Part of a small language model's weights: 152M tokens.
Each number is 128 + 24 x the weight over its row's rms, rounded and kept within 0 to 255. Layers, rows and columns count from 0. Numbers have three digits each. The size before them is the row's rms in percent of the matrix's.

# up: layer 10 MLP up, 256x64, rms 0.128, rows 133-232, columns 0-63
# down: layer 10 MLP down (transposed), 256x64, rms 0.107, rows 133-232, columns 0-63
up133 098:138118155186110149156125115128088118121149151157137127085153101133142168095177112100143132104140120126084126118121100127125131112129152154117135118131160090135101149158109154145146162178097096
down133 097:112112128058151151117121172155200090121115177116155129098103125144149133116140163121111128118118132108141122102130182131137098103141111096110121142120132139176150139096149123121140116114123127
up134 088:149135145100080135146135119123112069125146145132127110131128173149119165129141134094104120134114170162093085116144112131148137119123152166146151101116086095161106128180094143097120128156115120
down134 078:119127144102170094147152120142150133113135115122141182115139132101107081152136170134159184127115146105159165152119125110150111137132091122130105128125173136128120123083121121140145086131086084
up135 104:141091125108125189068130167128141132120131108173169139154110176126171127143118118128130135107132108174133137113102080111138116130111161113100144111096150151123113131159118138108162115098120121
down135 109:126146139118099132171072121140088109145056141137080102124115160129158126155163139134180139109105139124137137152149142106126164114153107144118136139118133130110119102149102109119079110141153135
up136 105:202109112117108155110175079116121135158159164148129152124156122124100137114143136142115131104133143106156115080125120127098126103078125125138120110170131159103108158126121141122136133116077156
down136 112:116128123149153116114163093146143091151144139172155152130154144128128140106121135121173117129125078094144117136074153138100086122086140127138111120112115139144105115117169103080154149116179118
up137 117:136093082080134119107148150163170133160149128120156109163168131143151177071102118150156126136127125113098146116103127152120126114085146110139107146100150103098117110091131135109141138126108154
down137 120:108127102143117110144117146168127145108116125158087098153160133128093123150141116101147110161114159102146127135106073147134113112130154158122148126127074147120108112089180154146143135128092181
up138 126:147153154155146132116130125114131108114172164129134142114085141139095158109174109150119129152083061140115109102141122127165124111116138111123114152145176113084130120127117147094150170158104138
down138 140:124141093139115172122097125163109159156150112156124079100104113130119115172137155094097146141171130128119121114160134121127108107088184129105131160116101101119130126106141137119109172137176118
up139 096:116125135100104132126144116126124113140133161115142138137169123141163163098154145103152142128092167171094088114138142136098144096135127151141138107126151094093172134183102078122126126108107084
down139 088:116142136104171183150109096143111174139129070114078144094154168146137146129111118141140158099139116110110154134086096116135130167117115102108147141149106113138127085114109141145153112134146138
up140 101:137119112116140127111135120121137134171168132085121092114167100140115131110106148131125147113149138177124088110140104123128140134085160060143130131129184114083129147105124167127157105160101128
down140 094:111148148141164127149138164155100112126119122128116152164132152118144134099154100126123128070112125111134100158081112122132089135113122184132124096112065141131144111163161115175127132132102150
up141 093:120117108109107131099151096100133134161142147188172135122144103094147160127144119158112099146116130156088096100138122157175113117131167104109127156144121142121093107112162138113124114171085131
down141 084:124127109151144115100120120106122104135132138116105160102124160116163114138150164142142137167129162138167105101136165083113102165116144110099118079113091138121184113116102134112120112099181150
up142 105:110137074124159121144124154127102087129190172121139111111150111141090120090133127106157154099121168096090157106097138167162132148122128141107115125116134156113115145143117157127114155105096138
down142 101:159112198145115137160151112123121166109073132141109184121135139129143151136106122100071141132137087167152135144127112133103100116130139094145136135127129086120147123096120120121162095130150123
up143 106:120154110087100146103120141114179135083154147163147105099153154107111113119154137146134159104115111102095101099132092116133140094139151103095158133137125170106128110145144179129166122149109111
down143 103:095097107124130102113138120128141114158133124102114150116104162097118148121134089089159105152141143150126163141119155179145154174124130133120087127098142105104114126161114076189136132155105131
up144 105:130105125096125160108177177122139139130156162106129140094107119149115133078132136100097134124143096120116125108110152157108132158123115143123102131107143136069148140155118151104089160163122073
down144 104:128152147095129091125117147108132098131135143142151104132145140150139169147100115125134097055125128158100190093141125114155123118104113128138145113193096129134144105147138111140159090119137099
up145 111:135142127090104143094159117098150118131179119153130124123107149096130164100105154134135093169153179147148145102092152113145103107098133130121122155146097081148141176140125153115124136128091144
down145 114:106154116137061128166133113087167134100137127139147149174136168100080120156149133084146122123108121136153127139138108129137087110152147091094137131110084144111132135171142159125117131145118118
up146 109:127135092123184149136164114140138101148154150116152082112159166118118117136098107114116091129164114104146104127139174103166134102086143120116096136147097120092163142106089116125147133144108138
down146 107:135180161124097143127081118173158105150118118148123113133127098105138116121114132159117100152151110118136156106090101135125143164106165114136115131101102091179126093170142148140089164138128122
up147 078:126129130127131095126153132152104093106122098144138121156099130138136072128115078154122129179164153120111155169112136096134130118151158091137129127149184153150122166103114132080126125111123091
down147 081:134143135162140147146129103100143147155117144128140137119153132103137173103105140122161142078100116107115124087133130086124131116109099137132128133065078128085150106188166148147143134117122154
up148 093:105098114116123139144133166130151102105143109174151125152129156131085173110125123132123121162166124104153126129080101115145085095127151120079146141139097136134138111124162149152155169177119130
down148 095:150092127131154119098136103098097104158103131062115126142135129133116141142129118104146126096071106197094146145125143137108138110120151141173145168134140145109108160113129150112104157120145145
up149 091:138090155119103160137120125167119112110145130148152093115147141129158126092141118148123098116149084152094170109132143114154116159120143133129133122109096180097184158134104116136093140180107140
down149 093:150166120133133137153139098127137120155138103124127157117121108102095117135122172113158142131119126111157073126133135142110097075103153106143109131117157077151100134155085142129148167121193145
up150 103:121109107094139126126141144162175090191143136173139150098158145088106148133119122130112080169124120129112127118099081104142134133117144109128090180108101121142125140123136136117135152171116130
down150 111:161129097138115131070123125138107115142104118105116126181112074158133105117131143158131116131101151098150082141147165161150128147166076111130140130136138132120089142151145142124107147104177118
up151 118:143125143157154184099144100180156105153132166095106172112127167122152109145093136129114112154113113105139099101115133109141125111060147124121124155117126112168118137123107116102163143142130119
down151 124:143120104149154134134130137115123117120202137116128122081150042152144110105143136144100141144173104108074106128154125133168117129119171142127140166101115107119129141114137142126129107129135119
up152 089:124120141095153140127148082118135149146104160156114166140134150098108123117113124141103166112085154140106142092145120104159158153099162145134121146110147089098138153178068152149132116126118109
down152 082:118096115133136155049083107122144135145153148075146101114112129138152118126115164144121135125113120135127153109138159125120108116135149158151096156162131095156131107108129115093192100129112150
up153 093:153090111162120125120139099111116106126167073155104115152157141130158117110142113092133126126131112144117164099104170143136105143155148103142106142151123113095149171134102165151081156164099130
down153 098:131190126110106148154116105154166176094142139080116146109107132140092150122088134182130159125142141138134121140169135107106106097149158153115129119127097104152089116144136093140132112104118136
up154 092:139120118107138130127143135143137145127150091165192137124124127117170143112138136098105159107137154185125123086060141081141108108108111147123114149146141148109128123136111114149144090111162090
down154 080:154110155134110115131101126113128120168119126112087116149149135164118130114119120141135105123106134090125149154171162150094129123145109135108134108107115125104127122108154129056120164126216146
up155 082:161128121090082148103139126105134101130134103167168121150135146131166171084133153141130100135104100123111080118171125135118124125111115100167102113146124173135125131153106096113161147111127086
down155 074:138142111124178118113103158159129157122115109092112106089120134140116099134155107089128136139150155132125159164138123114128140125184100138145120109142152104110133131072099132126105076108190129
up156 075:147119125098139113149116140165146106101139076155138132104141129102137177098136164144121111133134131112120189126161129145093113126095104145159083145144147106109124087159117165104163138126144095
down156 071:101122140151127128155108150105139165179145129113118122154108146156149111177135122088136146164147142126081110129078136123132128139122111098092142089103127136114174125103119108175092097120136158
up157 095:102129117096090118114118136156158150140147112126136117113183108180166141137084156131106135127081124135115143085134120136124112171098139120120152131139145134088179174131083143113121121109134108
down157 094:136109108164137107138131114120073118140140141104146120154064157076087153111173106116156123105167128117087130160105137113169142132129138147118103139116131096150131107159150149123108162147121140
up158 111:177120123089123105097126130106167131134139171134161104099139175150132130122146127111137142171171115105117128113096110131160133155126114127077105115117130149130105109120158186093147118155102097
down158 111:116089120132134151127123132122103101095141068147152151165124126108129145123132147132126154138102169137094126083115123098141150097154113143152168130151102132114134140152117110170167152146058117
up159 106:117112106165138149093144148176086139113158125155160115158132139108116122129110145105130117129103107110160098112112147134096174152097162158138122137144112086088115113163105075133118142115092139
down159 104:142130159142136098181165131084136158118095118120097150140134166116124144152105090144137120146098133115151083120149077100104133123145125107155087129126165141090120152097129106138130147153164102
up160 095:087116109127113114147141158130154180124149108136168136131158160170120132110111115128108135096141157139090152080127138103178158120132130148157126107094121100100094117159070122133113136147113115
down160 089:156104110137152152064102107123147122135155134129094090080128081127119133159134146171128140160064112143142129145121148116127139113061115130128120145169144121152137156133122127133138118123160115
up161 101:132131111147125164058139145134128151126155136144117103091119149162129132160114125105117127110144088125128113103088117151152110106087170126113143150128132188099082129151131130159132167142089133
down161 103:119137122107145108227138125126178141104137149120132150106124164114114097141139105134146144159136135128118137098158137116121154140129087137132104105114075128133154140141070099125120127109119099
up162 092:139103078113123105167130143166119121131141145127158115124096155086128115112133161134122145136175151116154152119120067086122161125103118132124112129132094107110141161164072137136124165093115135
down162 089:156136119133157148134111142105110123148089117135108157149155127154174088099144104108169099102095110147106059096128112142155151132076140117139119121167157160143120150123153119145109118143127141
up163 096:142126146138147107103167152149139100166185156131104161148128118118128132090110151108092153138158127145170159124122129128142125165100117096111098175092092126119078126137100121092126116136111128
down163 101:093135135121092091133118135066120124157084132163128179133118166122119133179124101143142079130066136104124131143131124101144118131132141133166121119161147142153145111127157146150144103115130096
up164 116:131118116147119144094134170134160126145150124106125165088119131096133157107158138129099147155149083125148105135096134088104109106125158132089155096108171174084122165122142138133105124143133088
down164 130:164137102155155145141096113112149138113121145084122077082127131143138104144138154135125094176093149146147129137110109173153120128111161106153153151109108086140108083148103108149137161128105139
up165 110:123141117137175154111145157116104119127152121143116097113095142128115147134123163114122141134118181098129140111109165112077171127117163122126146159094140166093059158142118107129114123109094114
down165 120:139121109128136144154120137164139147122159128144156151084133071128095065095087123112130136167167139144112124098141152134156157154147125110095156137084145086148118147136141106137130096133136113
up166 104:080089107095132171133144131160137107182129121117137138130112152097167103108126107124139141160089127182117125124132096069178133148129115110141130113149128154120164142133117132138167137103118110
down166 100:132125170149138075147150141109126175110131082116165119118128119118122140141152166163116115116127077094129125128111155129135124080121149115116113126095139145144088151148171140091100112143144176
up167 097:086114123117071143134139147136158142143134134113151140114142134131123148098105136091104138086154155156097160079147162134116140120109165106107106139161144103118157108117102183122168144094134113
down167 094:176164111160146090132099121121111138132146124136105123102099114133131089139129120139152117145132133138203096109118147119161106113141107116145100129152142148173131087151138124089146147112069153
up168 094:126110161115100162121126149124175104134176154108077178111087152137124135154118139120131175141116116144119114077144147079159124081131158132132131111111158119120104150146140120116155125127115155
down168 091:121143103108161124128166183154140127144123100118147125112154112153144131118093081128095111132115127113134115153102108173137147158157166138112137106123104138087110077100195125146116139114130105
up169 103:175151132108163158095136174133148137110139128102094165077111110149146112084155171111116130110154103117135139111105138153130134109109165131123089160112111130111089140121121156112140173104128150
down169 096:154107136138109104109167130137122095138131150138120108174167114128104119146075105129162113143126119145145134108127110088124085134109092166131116130160128165116132085171170116158153079126143113
up170 108:123170094123124129089153133122151144110124139153203142105117132064146145103119171135110145107150143143145084107084115149132143107125153094099112143124126090134114132166113144130154139123125101
down170 116:096140156095159116149110164116083156109091141097089120122117169116120158150125098107126119142113111079141161165122162184112107139160119127113118103130134107114157155103149141115135115142119165
up171 088:146152142108112138133129148159140116121138099147134115131088151140152153104119161110158181121133148151136127104120176117089119133056105156109112174103156118108141136134133140098157112155101087
down171 081:106156163147134095109128141151103126151122109143089138120122127116115109133094121088148112145128121107150157101131130122143141150203125085103166084099118155150161117108144125151082139163159126
up172 119:143080113127109168097139132121178126118135161144112122125170146133166102086137165120136141143130137105099121108109163135111129138087142104082130131117165081113125137134102175146139156114108089
down172 134:131133090126147143098110144144143105129151166160138167101107136100114125074158136128114173160129126085140114098114173076125124115135158093139100138105171173120126138138102132119107119136119157
up173 121:152085162148151140086125147175115105131122113143142162155097113115150126116143143141110111128126062105112098102110173119113123107158161142123082158121133130124119131164123145095174154127109116
down173 131:074105132139113099087124134108153078177113102100105127162111121170130145108137125152095119113111078125144155124114131120121151151096116145125142167182107148136158145141154100145141110116149144
up174 119:164098120081109183121132118158144140119146135158178109113117160117111130096135127100096170153149121128103115108116158139142148144135152120093090131088138148143124081149124154106120085153114109
down174 115:185108129105139183104127158129109086130130146140134156120131122073123142178169127137115144149100102107123144133101117099129130120114108106100133120090163125142139114131121156127152137171071152
up175 082:145121128111069145119114165134114131154097147151150111137138148112131104075103168147164128157082127115096081110151095152143155126082118109151153117140134137121135147151089133162104151108132131
down175 075:134132137148146091096130164147131109075131097103109145100122141108114124151156098088105117127157119111145144135099166135114121132181158128087118117163124135135120170109133129062118124158167130
up176 075:144096078118140150097125160147113098153099125132158104095153159114106118103169109134121118158092113147137145127103098108154144179131175111145127108130159125128166136094111103104109139154167116
down176 079:135145141127154117115154103105154160144107152121084188148117098145128125167088111108105128109098112110132150122172121125150109108148115140122112135086076125095133132171188140141134111140115130
up177 103:096142079076111146162126134159109132130137155137148146119120152124134186113084148112132096090148132108098189126113163140141147114088145136121145125110135135138094115137101121114138161108088138
down177 100:159114179132127068090159159128176160118115114135111108124171131172168106089116119149094134121125144111163114098129133120136096134132122136089105109130120142123136165114111157125157119156127098
up178 084:121100133129137124114140154149146129140132164137119163186111132089108104099124096123130127133102057086102101104159145120144159147140141170151119122108128116088140120128099166106152126098152159
down178 076:168123147115086128108133120133135104101139127076118099128142143103068146127133146100115116132156147156151125145086106131138122137133204117094151131169136139166123159103123098112128166136114119
up179 093:125108135153131126124136130093095095115123156105142165097137098133142115163132143136126100090112118136112054100125119182155136114092163149118132144156155124095129168137084167159127128128111118
down179 086:159126149116145123125117140179129130139152117147117091156092138119160138117129136142120152114105164136104154134125122090110115154152061120135097121144130130171122055116179118086130113116128111
up180 100:161096132158167135085150119097137099101135095170126128119132143136110124079167106113119112125121091128123151143103122170140146174128163120141106155148113133073122141116093130146122178151120119
down180 097:142133123103131156131135135129138171145121128085144166154137146114128173166068114117151167115094163106134109108154113146123120061124114153148109125114130120122136111156152111150111075092136135
up181 090:158102152143141140082150103142108133150160146134116147135135114148149109101106135114105114141105104124136091111168154081136152146142137164107139161143177082102136129185092125121105104107105105
down181 079:152108101132158115133192112095129139094070101106121125097096150108134119135082130145139122110134105153134201150151112120120127128122142162151133104164109128144151148135081125118154120123142142
up182 117:160145112096138110122146123155128132157149130114109176129129173131137104122166141129112133133148099158132128123094109096109124066144135120094130164127112141093094077154166151141135114168083133
down182 112:141162109132151120152110162136122128077136118144089140116129132168155136140112130122130073126115161131136097152131132097125088141135130150104105143149132149091181093085126139108169112146171090
up183 092:133109100116048149118141159127154092102106148161137130130103173134141130104131144106152135099117112143099130112092126105143150103099135144191102137141139120118142141179135135148156151110132101
down183 086:139138122150162116100112110124176142149101138141134117093118097116116063146136115130074125160155109158138097141165130128105156175161098127098153143168119131159146148101097122112119106130122113
up184 140:149119114107146151133125146168132125114137108181157105117142131101176128102122163148110101167171156115134121130098151127109104121059150123084086167122118106128165129115129106137124144102112125
down184 165:111161131115110162135124112099110135129118108091144156144099178085109172165121116104125180089107130128133144126119103134117184131158138119134167132115146141142155095144078126128126096112093122
up185 099:164138144136131133104130155124179108100150103134129119075140138150126141123108177181150175105129084115067130093129133113151111090136141110127154100132141124136091145129152145100157133128121121
down185 089:135164125135146106124129152150104105105107124130148152153151141158180075171106079091107114149111137117162129096149127153122130160121145131103142138129122150109149091143133076138122121128069137
up186 082:144117154137129124157165139150142117108166138122160139120113118109144175087181127074116120108123129133149167102152155075100132118109136178130087093106112118147105127153097124132141119123110099
down186 075:103107079157168120116124168113117156128067159167140123144164125119139112153159116086150152114132134113143104075119113132110124128127131120095170096133117128120146141097167125167097135119128154
up187 099:112158108145126116126148144157130142099159152118158104120136139136088161106121137135077129119159108111105122078120077074159114131136135115087132181161127127128134105126111160147135148177128144
down187 101:143133099126126160140135121125124152153078133107118129121086140108099144117153150094127160128141098135126136183113183179103168134118132111123106087122141113098141157121175127130130095089124162
up188 098:118116139128138175119142148162147125107091111159118132099139170147111126117127160152091119153171111099125116105135140094158113113116128126106106135108129156108131129131065158132183120180141089
down188 109:122156157126122137124143152075135150085112104145103156144097075115145077124151124152142136135104135139125142111100123130079138111148113112135171145129113143143102105118174110172152135110146177
up189 003:171124142133164125157126146130176164110141129160122143112184125143145122138125133132152128161163112156170146120096157145170149139133141182126154164126164134131144188146116150120126153130126141
down189 003:141132121119164146129183154153102149140165145146141127118096151104172158134153142145148132137134113146084126165155120149168158117153106132143159121135078162097150153127144125126154146153179139
up190 113:153112154177147163113134130143155102085120165165106162115133151137126107128149121141151123117122132082111100082137157138129125134068135129087145136139151106125103100123087136124108152184130126
down190 121:098149085110160170146103136133113132127140106141167100088128139112130129130184149147122130149171156115101118142131138109106136137163137083125141111073147113138107134134120149126116106128075182
up191 092:125153107137130106138117142141151108101168128206156070167162115133117161150136132127115109095144088113155128116126110112140156131094137140145092150145128089110142106111092116096130131099106134
down191 085:110102088130108145156105156125131151120127109083165168121139147131154104088148117148130122188126113171122086114103126106137092117116143134122116147136154144143140148127096103164130138119185086
up192 101:119143146187141118121137121130110096142136126124141150111145146141093113131140133122115063115131141096145120101108116173183154130088156114177110141133159121098113163154106179130114129145106101
down192 091:162156159072108110105110149141144142102154144140129128118174136115169115097155143130165154111113114181116123161127120114086140144104097115112118122094129117157135112102178119109157138118092104
up193 105:136134128126149118105183144115113098101117155130116170137095123145141109112123114110066149136127148101085134109156119162086169156088126133138151137110157115084172153171112127111116139134128142
down193 098:150111146156118124086101106122125068170140139132121112107141111176155130127156121118114103145162094164137140115117135113148087110111149147110111142162109113187139113083135146091136148133144093
up194 107:120094133118163152059175163093101152130171140153152158135072140130133141137105157122123145154142120116176103114131106113072130116119146112103106126116121113127096115138147134123120130156119103
down194 104:189128124145152102143112137079147114132095185096122136135083069132156089122148107168130123091107117128156112105158105120138156154152135116129119148119120148124111135125135124094121142131174124
up195 085:129127110132161132132140110138112111078158131098143084138148129134168138125130183151091120121141128173158128100118161116149137073075109143129136174133135128077150122106113143138093157124134126
down195 079:140126154105100116163092103104146160163111102129114152125131106128138138115107109146142125102108109100105142127120132142092120156121122131128107102083169100190140151167170103150159135124186134
up196 098:108151087143121133122115145119142133096143155136127123073103117076138108120162168103148152169154106132072106102116113082165116107145156146120157145124124157107128145154132116141171131145112102
down196 090:116101132091146124135132127129150119143141109143123135168147087160125137131140103108144093112155131164128137197136091158105151119092176136137121112156155093123131094100167096136113144099097158
up197 121:114105135131120117099150122101145103137155124142121161139159163128095103093138155095172131143157111172083130140138126113132125103101145061083158142135116115094160141124148130103158152156132105
down197 128:117102172107128111117110146175131134111115126111092165130091147104109147175100034151133120137138111115157127094144117113129149132123163160121124117137156126151143149102130141132102097143142143
up198 100:121103143125116161118167126116106074146101123164124145087132128152164090137129128119144132112111131117133167126137171183157136163137123132128087133099145096088125139129112180089119142137122089
down198 105:141181103121101094150111114121124173145140148133147124153113142127089149141143136126134125126149129161127128116145083079152132107109086108144139137157106159172119087106134097168110102087099150
up199 090:107142133111114150110127127123174156110126158159098141072113157132122109095163130093111114161149110156101152111154083119104142171156135162115111153131119129129115144165097171115140143140116086
down199 080:145108102112150089127088144148112094153110115158173080201116105104161163155141112112130120102139155165138103142125142118140129096086142128142109118136112124114134120136162134120109108123166157
up200 111:172161108158152144099148116134136165121111152113116107096118158116154135111099116124089154144126126119142124128080150125156137116081169111136103195088137136121134155082118116153120148154117115
down200 105:117107105152064131173140149183139151119126137171104141126099129083122089175135115115141151064166097106131158131141113126130142125130146130142112122132113106134120135172132156113131122095135117
up201 100:142135147124128142104128140145140135082123137122116137085111105148160110142102183142169118123112140118087154084139109123157095101092148158131114162149136131107090130159097139136139153162092078
down201 092:143105133115151108158162125154121117147120118151107130160139135140118125155128087081135128131104102170176122142124136111130121166169111090104139093140138134203136111112144109113107108096081124
up202 084:166120120093157111119121106135132134133163124156137126087164111111186110175135110123129132129107105137103096090143112153110104137126141138142128156177156155120114164093061138126097136116123142
down202 076:105113142143090135147139156137120136117080125102134143143101094142085133116118150130116148129148172150155186114147154110133144097083101117178116091098114115144141086153166122129124132159151112
up203 128:171114123140163171107175155132129133108138170118106150106101106166121087099126134131100128126165091116124148097105142142116142136125153102127129118100151159087144144146083145092112161149094129
down203 196:116136152087110128113099160119149133151147122161130129147151142161125143145111156111099097098130117159119163150126103114158081119096123143113126139186104114108142081130142120158120131097179080
up204 085:144081101134127173154132133164148140097085088140166120144112133097124135116107151102083142120153159147116125118115164107126139081125147146138130145138092117094147119127127132093182088140127153
down204 079:158148144127105122138103140104072131139130106124122145130138126168122131166117094097112141131092136133123182136109157160142139098145122116164145082137175131165121093068106128144091137140147117
up205 122:145116095114114140113138139129118121089144108159136120079177134092116151126157187150162132149133131093139076128128113130123131116110137128105110170105116158120106120072152163144099157134124160
down205 109:131128108162164092083150131146174122143136116116150146127106122159125130132122107122083161105112107163093110101120160122133166099119147157123107130125090112063147132160096153146122118156128160
up206 108:128083149115110130108146119194149116156143152168162155150162139118154168126108106130088117134161126134137095115125130083137119102104143140108105154148129090127132107176131132104114154100137090
down206 099:112106142136125096111143139141131122146147163142098134159149085136159132116152135123095093141119099106109118142112082133157101154117099156168146118156119111072108158129157147130098148124193104
up207 098:135105161109102105154145144180140154142150172149137136129126059122132139118140123107086131123111126073158086161154116151127118100130162119094109111127116101141166108140122140130119151155099101
down207 098:111151074125142164114125122127136096117128108113112146127110183136084108137109123136160128156114117160089150071120164100118150153130111140136142134153157152138123166146115096084126121100176117
up208 078:142129151136141117152125096112137136064118109154076153099145126153172102134123133134102143173157128130134101138105145116133127098121164166101151147155143122121113122073086158152120117089125113
down208 078:130095147113116127135135173124136137151112144083155093131123122111092156121126122124184114068119150118109137124160133143112129133140055122144125121126110135107119103198172138117139146150132115
up209 107:125095102103170121101110086156126132171164125157166118132105140135165133115141136105101136148121174185121128146083113121145110156142153110116101131130152126075119100121135110113169146132104143
down209 117:111112103170155136145179124120101121114099153136114164120107128140123095086124141163148134121102149046101122111128108100140147121114138149103133105131117174135126121122171136164137152140094154
up210 107:148109137103122139106157114124146072162136197133123129134153130134128111134131130116127112150182098116130096144088113139144142139147102131086152130120121112073178137104138165095124171136119126
down210 102:138113107126132125114153180121104156108129105124117127153117110122110170111098132124108072096076150125132153092191161144117130112137129127152135132123122176124116093158129142132140126126189104
up211 102:106123098138127127132152129121138110133149141113142153106144154110085149076105108157098099157156109078155121130121118163152155126166137133088092115094147132080089150094149115124146152162115139
down211 095:122141146186166154091124134134120088117125107122069096153132102140133092127133127081147135156118128142097140110144123134102116163108138161133164144099144096152097116149148172142127160127098108
up212 101:164132134100121120104119126115147101112131139128179093114140111154132128077153158145078097139118110153171138109110136140131098157095135142123159173096144130105169121098100156093157116147135153
down212 089:131063113141124140122150120131125149165121134110060135112095157120119141142104108090146140092150150141095138145111097158121128133136146128116152095107072173144144151158136108122131165135163117
up213 092:153166114132102147107126120104104156125159185106143153133147141116094133163134139089129154111137115136076086086150126106103139144136145139120128170147179125096166121119100125132143126120129082
down213 090:109109122088118085192141122166149130160086079111157114120158115102149112077108137132092129145156139148151124154115143159167110118121133131118110127135104112164109091131132134149148149137159132
up214 102:106140106145142120155135144124167093091151152157151127137140131146128089107127133117118106206168086110133107115082110107173125145118145136095121155140127152073120115104149126134104144136110124
down214 098:153149152121079119124161133125112100138136122108149137127103133128114162068143111153145123082132141151089125146140133153100124114128117069150180101144148100158129109136127144146144108108190118
up215 102:120116144183123161132115137152089087122158139151147187144165143105134124139147117123133098125122140127144156119110105123131134152101129161113119155076118146136104196116093160114136149116091131
down215 094:115182081090126167129139116103131137154172148129129144107141123120159117137150109102107137152126131144157108134115106166121139134111089116139124110143124166125181100090146118170109089092093116
up216 122:158104131184110148116145152129102091117158160126106169114166139101102104120128134085127132156101084103129076126145131115117157124132150123120088144097157115091136144153114115114097164155117132
down216 127:138119130170108116119116118110122130112142116169121076151119113146165096102138178097132109095121096141140116156136108150130134127139107134155152128111114124088137159109148145122067195168122131
up217 086:122146105135151135124120142094108143106111127120168137087143166104164110153131126117148128141106096143085132100092125143168187126096130121153128110107119085108133143135110095148182168144124092
down217 082:088110124087127122149124141158171104105140127127096126092102093145108137081142104150108132136082120146122139125138156135149118128135143114140151126185140153164166127103121157070153132103164117
up218 087:167119141125123120126146108127104115082156146161062125109125134101139123091144136161134156133121066109113146109085140128126129142130108183168128127088155139116126146163100120119145169131107117
down218 079:124111134164100162134174114118101134144158149121170108130144147123120115109101126085098127141139145113148098165152090133152111172127034106149133115122139127141140122136117128117107168125114124
up219 089:138130123113111135149151143116147082121116112159117171092166126116158145144140171113144112136160116157114153160116163157090106122089127083117103109135087103127088149132103153140102160105124099
down219 094:161113143121131139094095117145128196155138142101120124142083136124082117131127080116104150105085143139144118148131083110175124115144147170124139152149145123128164109105127113157138092136093143
up220 098:157100133128127132101157134191134147165131144140080088110155120155090167134118178103118102117138155113171140118139093122111123124096129143097116120116174111100134130131126133110109148104095160
down220 094:112132143121148081149145155116141136113172128138172127094142136129168122085080103162115099127119101165112096099105093102142124141092153126160161100139128145128139138172166126129098133108135145
up221 102:122138138120086159097113106129172131114142113109168171158153137143113127093159113165102179148127091113115104127115106110129148089126102102130133149105158154094124144124107185135152128138097109
down221 099:113132129162155074113134113096140119144142109092127066100150169140134110133145149127126133136133100129148106161134177139108113182113126177093169122126111107121092151143120103104116150147112125
up222 111:136128113117134131105145128131122134167160143136155163120119200141090098105123136127146130160105134138116125146106108133072139136162124093108142118102150148046138108136096142141153091117115128
down222 112:117119145135113113093123165154121105104137134121133133173152129158133137140083121101067102097137129108134136102111150120144146108096141147094110117156142127169122114109190128132156162143162077
up223 108:103126110106178113120169099124136150179127147151135139117102110101084155147122146128120151155179098135107136149120102084159135134143167115077154124115130109109144147128123113101160136103110089
down223 109:149154128129146097120084138121126074119104100161116134114125182071144120153126163104133121110123159134118107120178106164146131138106190121113089122137121156129125155113141114156102120137102144
up224 112:142076156125153144091145100134150114129124113109121165125092158143175085147095164151141100143114130147129157105131168080155098107097146119125107106161085127133121135143101137127155129157117111
down224 114:106115119137115117149148166160089152109140102095142118120157075121119149115138106130088167143156114079121067125118108133142125152144171165120132152099158132159126152103145119112103155117148144
up225 098:155123144095115113112169099102136107125157132132147170126108158162150120102156154082134086118197106112146104123123153173172135144132121131110098152140138127089110149132140088128134148142116125
down225 102:076167082141133157114108148133110134108084124136128117096150125127132139157120097123161172157089136125108123127150133110073122112127135102160154096114140132123170092153144173149142098135125153
up226 103:135079132164098156158120111145089107126173121140160155139153147099158145106128128124166095126106129118132099095092165139163127157111146148108103126161132076117101142145107137117113160114095120
down226 100:124210129124150157143082113083147141123120108123115127123119115115102108143163161166125133144157174132136140137140125129095122143163093123099118110143116145117134107138170113155126099097081105
up227 090:137093119123123097136145118122138172167142163170155146113097108142102163118134159113135125110094173079096153155126135180111119110115127113154148128128147094097139134103114106119130146154074138
down227 097:126142153140124139142153128122152076128134085110096122108194142122138104091129135141119118183152101143169109101118086127131125144146126117116140104109103144148102117139154122150090164087142170
up228 087:157109152124129185154124121168142121121139159152173154131154103129131148141126130109111137095122127134109104137129182141144121112063123123121098135125172096111147125151088117124108131142095069
down228 079:112149116099136105122079191115153110127133125119128109134150130144129133078089167126134144150165123116118160116122084118158081124128131135070141141144114131168116146146096167134121141147166115
up229 093:157104166153091121082137139096159136179115155094138146156125119120105141050124134126130117153125084119122118119134119119132130110144157159126130110113113146172135116146106174157116164116108132
down229 083:117104143124091130125148125121120109088194115144122083107132149129120119164136160120095124140155140096131133136096159167075156153129165140117144127145170125105137169113095111099125105130154100
up230 030:136093124156151162139141112143111128153114103134181137096139134142164166142108186149088134102119109123096068118134092142133127138116121147134133099082153151114098121097125143142158099140142103
down230 022:135133155118115094117076132112138127103162148133101105152126124127095082141148081103144127178165170110124163146133147127078116108141115098144122145176130122148167137149123145119090104113141113
up231 092:161120151150170118114133133114118122110178158165130133109118145102122099146122163095122161125113127085139088108107151096176115099134122130099131139145139115144097120185097091117140154145134087
down231 103:078114086132083103177125167133118136111085112145121107148114113141104135140141155150151123152119147139128128141157109168087126142129134143123138119111107120146138140089163136118103175105103192
up232 103:089104075092152161127139114124159153122157134155139145119134141103079143135081118095128121152119155146095147100152152080155122101131143133140141127130166138131167081138115169133135140129121099
down232 090:158139128118132144068131110134137141141134116121147134102133115186161143162099134099132143125117160122099209120135123118142119150127162136101083110150141094095153127106144129123135110129079096